From a checkpoint of a small transformer trained on Wikipedia: 14 layers.
Each number is 128 + 32 x the weight over its row's rms, rounded and kept within 0 to 255. Layers, rows and columns count from 0. Numbers have three digits each. The size before them is the row's rms in percent of the matrix's.

# layer 2 attention key, 128x128, rms 0.113, rows 97-127, columns 64-127
086:139174096155117090176145067136167122114102111139183147124133121125089189083180094173162187128142113058193114063141159165156145151099137136123117121128133135141133111073076179103131129044103122
089:097137091194116151078103067151119138128132145128113130181135144140102153147157067073144108141148171116075164142159122097151088146093170154140142150087097209152153127171145093142188141123205108
092:149126192153118156172140161149134153091064130137107109115087071082137118091107128124178197150151128147152190143108116146078174186096131144121110159184148130172136077166139105084183109145135034
091:196108141138164117190128130140085141136137190111097145118109137151108085158130174136146149117067096092161163142056079119126182138134139146100108142138127184114073104085074130156141161086116071
092:180121109159108108170136141147186132105138101119200150150144122166114167111086123092144123138070132139173098113159141111123148117180096149101182118180163093174120101128167138031120136149101175
083:120138143119105101069115124158130127089156113054076064112160108157126150097131152103144141115208112112081154123148188072101150126127110163130084100125134164086158104138132145142123140120155120
088:156062144088143140162091160194142102122149146169116139114145104063142082209109113152117144132105097135124065121070142070127073126117143125098100097053205152145086142120172103071132123059086089
094:185145117151131140146162175148098151099187148185155121101154166144096065100073117167111115148093075123134121134210090142134118146045166108163101056136127098168090123123108088119110098190103123
093:097162157139100119071138094156129153141095167088174111191160136138087103125147108146128112139134139159128077113128079160201155146141107129103216100138164027160117159108110114109120130132082120
081:152151163132142132091194125078159074139154177084162142121133119143075093145081102144089113102125126081213186141153096142152141108089119163147131126128173129129065123127142192173076084096129120
087:117138123160121096132101141125132151105179134183138161102170107105109149196111074197094134154099108168057092145136109133128107097103179050110135124144092088110120092064136091106183134088074096
086:184161162178119117164123093120143106119106092071117141066163088133139175124077121107148135103177151100172150145128149132117141111176127159118108139157086098124117114160096083185098187114126171
095:161130151119172163144120166135132188160145143146143112145040148169157135156099167160084147124116168163107121149133159080171121124126154084119106144087130154130108074166062117131088084103137131
106:147136192150159149144165133113172112163159136123173112152172197110123118113165140107114115138149145111086170105146088199109089084150090186121139120148103102168158198069103137097106066128142127
100:095133102130098058046118083132107107186154115094075139079158121089142179140131136100162115141098148154162148114120129168129089149119114101123113168161102091159155114144087071139058164110127164
096:079129073086125133149207152111104156052178126185109120130116090217110133112139127052179142130132126120103109127089113113151159066142145167146178088101129140135105136072192106122122159118139180
104:157162164127128118175155107127142131187100133098127117101101151162104112116175112132071093151184187125141203095108157186084115134133104130136105158132086093145091158131058121152100120139104123
091:126115185083106111099096114100140161165121141149069154112125152125080154147093076063108141051090189123068153046065127111142135089168093127187103114059135136124196092134135139085139162121198094
098:087073132116098149091120170145126112114103128125117142157102131137082125120101175096186168123114126098148150131109111057184123184160151159111147147135128084109171151153137132132169115123154081
103:130120121127092078158113128124118178115144184130152140110096111126169126137155066126143067122116143091132147105081082157132134094159108140134186169135128086120143141117151166143063117157148141
093:130198130134099109171157131140138170162146172117090129047137150121104097096081107120097112208099096117170156118098167096088075115148109152110127142145097109132082170087148129164044146146108125
092:118152154132112128148100138110187165112139181181134172132067172135152080138171103189136071064111108086108104139137182141126145086196092140065139124198125100149105175097088133113083163126075112
104:132035109168086171109108121130126146130133202166147114169135146143109136118131145102136208152101127173117161207101075111165136116200155119158135103052162118121162111170109097091165088124176118
094:122156132133104140124108056136073132095189174077141117140172083112194118136094090143101120136161120122162142107175129125133055128053136136133140185133114118106118115111107112116154121106092143
096:144185130098123100102152130150152093137087122118096115181151142198149113078145179113134137165138156120127104128102169144157100157172097202132113173089137102156147094095109129099109092107135185
095:135127116109073127147150130113111157179150159176117110119177161147116159120145160111121117135196170028102128138093169129195120091194153152137180078058114131143109110106088139105093125144100122
102:118167190124136127091182089077111084090136147101131151100098107178143090087109077140104132147065196127103163076101135148130060113110109135134075154092112163137135095123071115108082156112086124
093:123105144149104128040140154089168135112127072108112180159135107091154078072114143124132112170111094135147163090186118169097168145146175101093079090151145126077124095153126070146140182098147105
089:169090125077195120114119093165147089070103087090112156149113042126152112141162068106125099108125121175085152097137111187151152131086132169096095165160142141163114107155106139202143138146098123
104:126116146085154127031178143150135116130100123054148158056164084120175132075091103084109158166126137125135089117113184201115105173182165149098136139124129124121127110084137107118170109168054097
096:130131154163088171117128104105078181165149136105158138121105139139109168182116137137145130082114144126139157131078115111151102134121099168148139105121101115208115116140127132093199130087178085
# layer 2 attention query, 128x128, rms 0.112, rows 98-127, columns 64-127
086:052135136137138098099154163140207160122095072106107139182134109175165095107112208107127103149169093119105241144113136122140135127148128135090109154137096106124155112076123105144131078137111155
095:149114138133101141141119084072122134212144116201175212118136162145119121187174105159143125128151099151119130124129139122127122135200138134104107136065109147110108160043120114107072153062160174
091:106100111065146120145050082178136085162139103097142172103169129133122131122137180185155162078171157122082132133122195175072111163139144144091073118106158114127158113133156131200108139094102166
080:146125122103172116138042143096096124146166142151182157086090169126138139119093085166134120145103163120161082163130137080077169177156189066166138075169137137087180107142160095206120143159074083
100:141152146149157134085202122077145092118012082165175146174108126113137161124145144095127135104156070156110171153138133143121151119122165148099123121162109118167161127096096110019127104155149126
105:126092154150111139103153095131150110165102150132087110153137155195064142096059181116135146131158096090101097121125120080147121113127096137160145094096147177111130102085120147143171096135178115
101:099129111125112096159125100154132148132048069131152147210110115113137110130144102200100109099200135173143104144104201068161124156165083122114100096098146175085168147095146133148176133110185149
104:139124084143123146149167121106128168093146145157148125128144091108199163099125093105137110155131123152212049119119129135119105155182076101119168143103136110129049129100057168111115139145134124
087:116175062184189155147078145158133184149141123190144126127178135101126165106142128095166157104052157183118075162150061133087114048136173073093151108107133141122125138092088033130140116114102071
100:166082109094083108089106141076120114110084070137127105132166128125080130101090134168095073155242112116079055143084167112166183133122097125106165132136135195067128134084110103192111086129183142
091:105175122140127116153183143109117096130126122123129133104119147109171141142106133163118153145049147228158156099131158115122191054108172141074127108170139088129129122191166140127149149132139122
102:143111133134098154122040174090115138096163126133215113081163176068150123112108089144081139165148160137157133109093128141148153106176132058084138141106126126091143100131163094117089061144071156
100:125167092159105101163149137165114093129155145155113164214129145144057185095144136101125125097131158118157061138157117127157130105165112134130103040135149163139081135140148094215140185078152136
100:120073196122135087151139132172155106103145164120101192142132146088082080209114083106137117120058173125177175155148099150110100094153110088111132151133114129194136084123108186099135151169117091
095:102113069120154158110172138114083136077099111151163112125152105108128099120175147126059146149172126099145092104156186144115108143114135146174143084159112127129168174108133136080082102120179168
105:105145163089148105184082141091102141145133137132130151174162093119091126181152099154130136151104117138057153166127155146078113107078116127129123131104085159187130193098077109175082123125150152
095:164143135091127108157082157097087174169146206165173090113100165125111136161131160088113132170106113112170130063081149104135070131151092142105112085131130095165144141065141108146126122139119103
096:119101119152104149094171135108117162085105099107198115129136102160113093092178081153096139137150085140150092111136154138144086150214106098091087133128165089051077132096163134010137178147113099
101:118154117085110099079149141150151127126181172080147168112061172148194115113160093157095142104089164163149152096151125097146125124179123118134131116129102162106157100124157138157185104149094186
103:055144158212131106196149150118170135151128148172089120139120144162125149135143147137152056129079105124155158119066117104096143109149134167126130111113096162161170134089104125128098130142107157
096:123111125136148156113121097141134130136102160152124088159106101127148193097165132111165130115134127150143108137122104101142063130152155176119094153119144116149164161171109156131145124094209141
101:112110104102099139140067117179185148153188133116123215132143121156143045163120173134143151169153164097096095059160116138173141159151122078133090140102183087113147115137140138130201130136130147
094:052128128163151139123198160166152127133114168087094078119132101085110134136142153122138145090143060162156141198103128109137160128147105161159083173150121119180126112139164155143151146157073138
101:075094155151166122162120074086187155109095135090127150177104142184121118149102121153194111098107129105193167191176142165133070125113138134164143137157104100173092122123105127164104168125171147
093:117174119043134107153071100149128146110175162099124183117177121183159117111146112142139135154169186170180122096083119119201108129123111197141128157125124108174101102133139146069120116129117102
100:097117124164113101138096137066180155151095082169154110111142126147108094179148112142144106136107119124131155132052142165123062090158133107101137119092077198176159194114084113146148155120110172
091:148084126187111098173227149060102142134129084157129088145126141111152148171161169126136100131132143100167088120135147137096100090117105107085127095118170128117130202187072154106084119129152151
095:141084131130147189104126100103152077122060091073102086104097077044155193114129159118108183149111126078142117148106101150106135114099148124169138115148156139129105126123121117171161105137110154
107:165146124077103077112121093153172050167108110103105146104103104120080148147108100174143131074119167137116106109136125073099122091192129121095108159127156164157121120079141152138109159113136162
096:135164096198114139115127152185128174129182102149183160061194155151125073105097157149055140114137096130084084151128151156156119131144155116091122139117105150111130128145156095153164148096094091
# layer 2 attention value, 128x128, rms 0.109, rows 64-83, columns 64-127
104:102112104147182120145132151119141102131124124142160069065162150137085125162105153115125104152142149157234136124197144158152136179100152159163089112154166102085124152133139172198183123151142081
097:074047098160127188118107099122125083088146114123144100134112140188155098171173114168152134157118117115119118151101189189157129153144122167138148146136106122097129166151154092130148155122184080
105:132096111137121113125105108079162105190178189102101167071133136100113141116173116124150107077144111123225122202158148170172121155106134181112174080118122133145122138137151165074136136127130150
103:107096142182131123136096096097107111174077148099086127150108104137139127135091146152105136119092103154103178196132087142121062120089176172086114160182127110175138158163108149057158133180164117
101:097162108083127151043132116163102140130115111141142202164161127063119168128102155130098158121183171077105110118119140144079111128145082116103113176159161130153147105118075164152107108110128059
102:164177131089162100168097131135179158128145111135172077155110133144089085063084120114175106133071119138148125120146088097156095148075121194092106142167058128136122182131112139079156132123168109
113:121106104148196157189125165170092139154139146144090179097128114202124109135115127125132145131162132170077114083099123087122149082155128094187116137094229074179172168131131147159163169181149122
091:127124126091091131040071129134097116058115088110093086150056123136162119077186157145125182169145094071077142133104112129062128141140146087110152143102070125101097120154168118113103106120133133
097:149071183130135185118088118147135127128113176068110130151095138139147132096124160090134158216181100112067101096134106109075109119070103153178112068105155164121091140091094186140142141118174124
106:159088042087080152164082099151159107145163148109117179154091115137130199140129105116108127111129107190047145158103133127166090071092128081121115072049135151087155111099107092131172128110126118
105:116153133125133119132213128160160156069062029137083051155089160115108065128132141114144114079158139144134148170178103121155167154157158126105098147146079116118160175181146084113152127144108145
102:109123109118154124137066116162140048133109129100177119137114130106105140120125117125053099132081141106147180139133162132143158127120097123137128111089088146085104151094128124093164182121133163
093:126136130112159109125212119091133115100159092139158087158099117148120064087174123074120112184119165097168087139123137138123109136114121078136171070113089109086167122120147142193125123131107174
106:145110092117100121133120129195185094090132135149091159116146145176130135147118143149098163098107174098174118145117092096124087106176128143141131153102176101146118172171089143144131073155093063
096:139127129106064073086118097084165143150159105170103136109102129118102105149172156110087128140095146112163108156145155131104183155122080138152154118100064179126203139166121116098114084121139148
104:148148197132080131119125107120105134160119116139101116087164123138076115121146093098139130128090015134114113164144118151163115168158108147137148155104077179126121194121136178070123149120145151
095:157155103133122147148143117151142093106164060195154101123147146174135103105156103152096129182066084115109086083094127144158133155080082111150168115166129138126164149198127053073149092153118087
086:089157173138108133093166126125059164099103108120151161157132139078107120053126140106089195154153148139143132127132154122101093222136124115138141193162057099141126126135126127150108105152067085
096:149176126101128096179111155128159153101108121145115008146086124130123111141168159119111119087039113164088183102110067119121083130165169101111104091121103118124187152112139147061096086147115140
092:138131113140130130127155160129113089108182109091097200173151124185143059101083079132169179147126117136117173167154060123118100115112111124131123227163130093151137143113160088092154116218183089
# layer 2 attention output (transposed), 128x128, rms 0.169, rows 64-82, columns 64-127
107:121065135068103153093147039090075068116124129093054146167086132136126160149135096089115155122117136121108086127104142090142069144158146076108107123126129132112148161202122118094059136087152146
096:158119191063121111127055134115151144152121129156153185121121134120140134127156099109123124087146138126182158081127120157101086151138142061169093133135089098113143131078127225078105138188076155
089:082158107092089130148154137127090118069063117129146155072095110133144117111094066199085121118146100170139072132123104088070054047102111097148090166183135084156131188083185112093156092151092114
098:140144086141077100125123107184110161131179130140176145092146084106109109134156122101125136169157137094166095096165170166128161121081109093095102096137102127073116065095172124082119076134149123
099:203204182107133139196128147183154126115145126185136123164122130208148089152187106123145138151092124175178178091093146142070151125114105154152121079099132078146167179141111134170136196160120156
104:091067125073116147134117144095145120133162126057117127102150176099128145145102109114112183108177126152113131146133163165112115133124130084130120113124179161147129071122102194116182117118145128
107:143068078187128100139165124114143103153107142150151129159116116084127205135168127121170151165129060112177096134128085176130100182123167123066134117161097189051140163102112108129115120095111149
072:152181151155079113131130131169186208173139140102151113144163153117103086141066119121086114109096138142162176135088130120158195111160085120172147163098176154177183075140165123105127126132059105
095:113151071190129134107136140135114188149137094113110113124099143170167122094175092162172142095101154178170119130059140165093173184157203120151106112097149091110205144169168103111147167130114144
109:100136127114154102129164158142046101203080073122129135075095144087104035135146163131144115127166111086165131134176156150132150116117118119103148142194082114145167147108119139161096109140144210
101:146098128147124140180109116073178155177160145109113206069117145117173150163103141100078162180116163123138139134090124155103143117088085095184152097161138143147093066099149142151133093082155119
106:107165151085146109107119150089154108124142143066095156153163107108126110137107133150130174079162084125193091121165138087166102049106060088085166140177149138155158096147124074066108122134143145
088:142108147066162149133013130137099148141087195102088187123133107077128105182136117152161145103130161149073179133111147126171118133180164090148111157208175139174167157173156151145116157097155127
108:119161136147109135123175175085123123184161142132043108110045157149139157097137143080130135157156076153110088163076077159050090081107116167121145081100124103174137089182148108100105160129169107
094:115130133117104192111147154101079117137022146143110100154136097113117143109068118121134139126134105104096122147072122103150101090134144112080118114153139095154067083103114125130093183089160104
105:050145151076144160108132101142118136090161148148145155120114156131134065114139114103116138132142188083135149111136074164100126130125129105106159129202191083100106106129161153151123086131141086
094:146128115125170131119079194183142150105171180103137150185080169124149140181101144072145154148090164143088169132163121130159135105146154119107124151136088146099118132090125157157088175114166124
080:170179165152119098130076153126181170126125154150106130087147144099142096199108121143103080104092180129106174092111116155127127068112128141173169125115148128139126094105116121153160116093191178
089:098098113132163174137150111144168063126170092066121207143125118084164172100057147116104113123186150082088123156158188100158142149136107120150105136174142148127128025138115084158189104116140096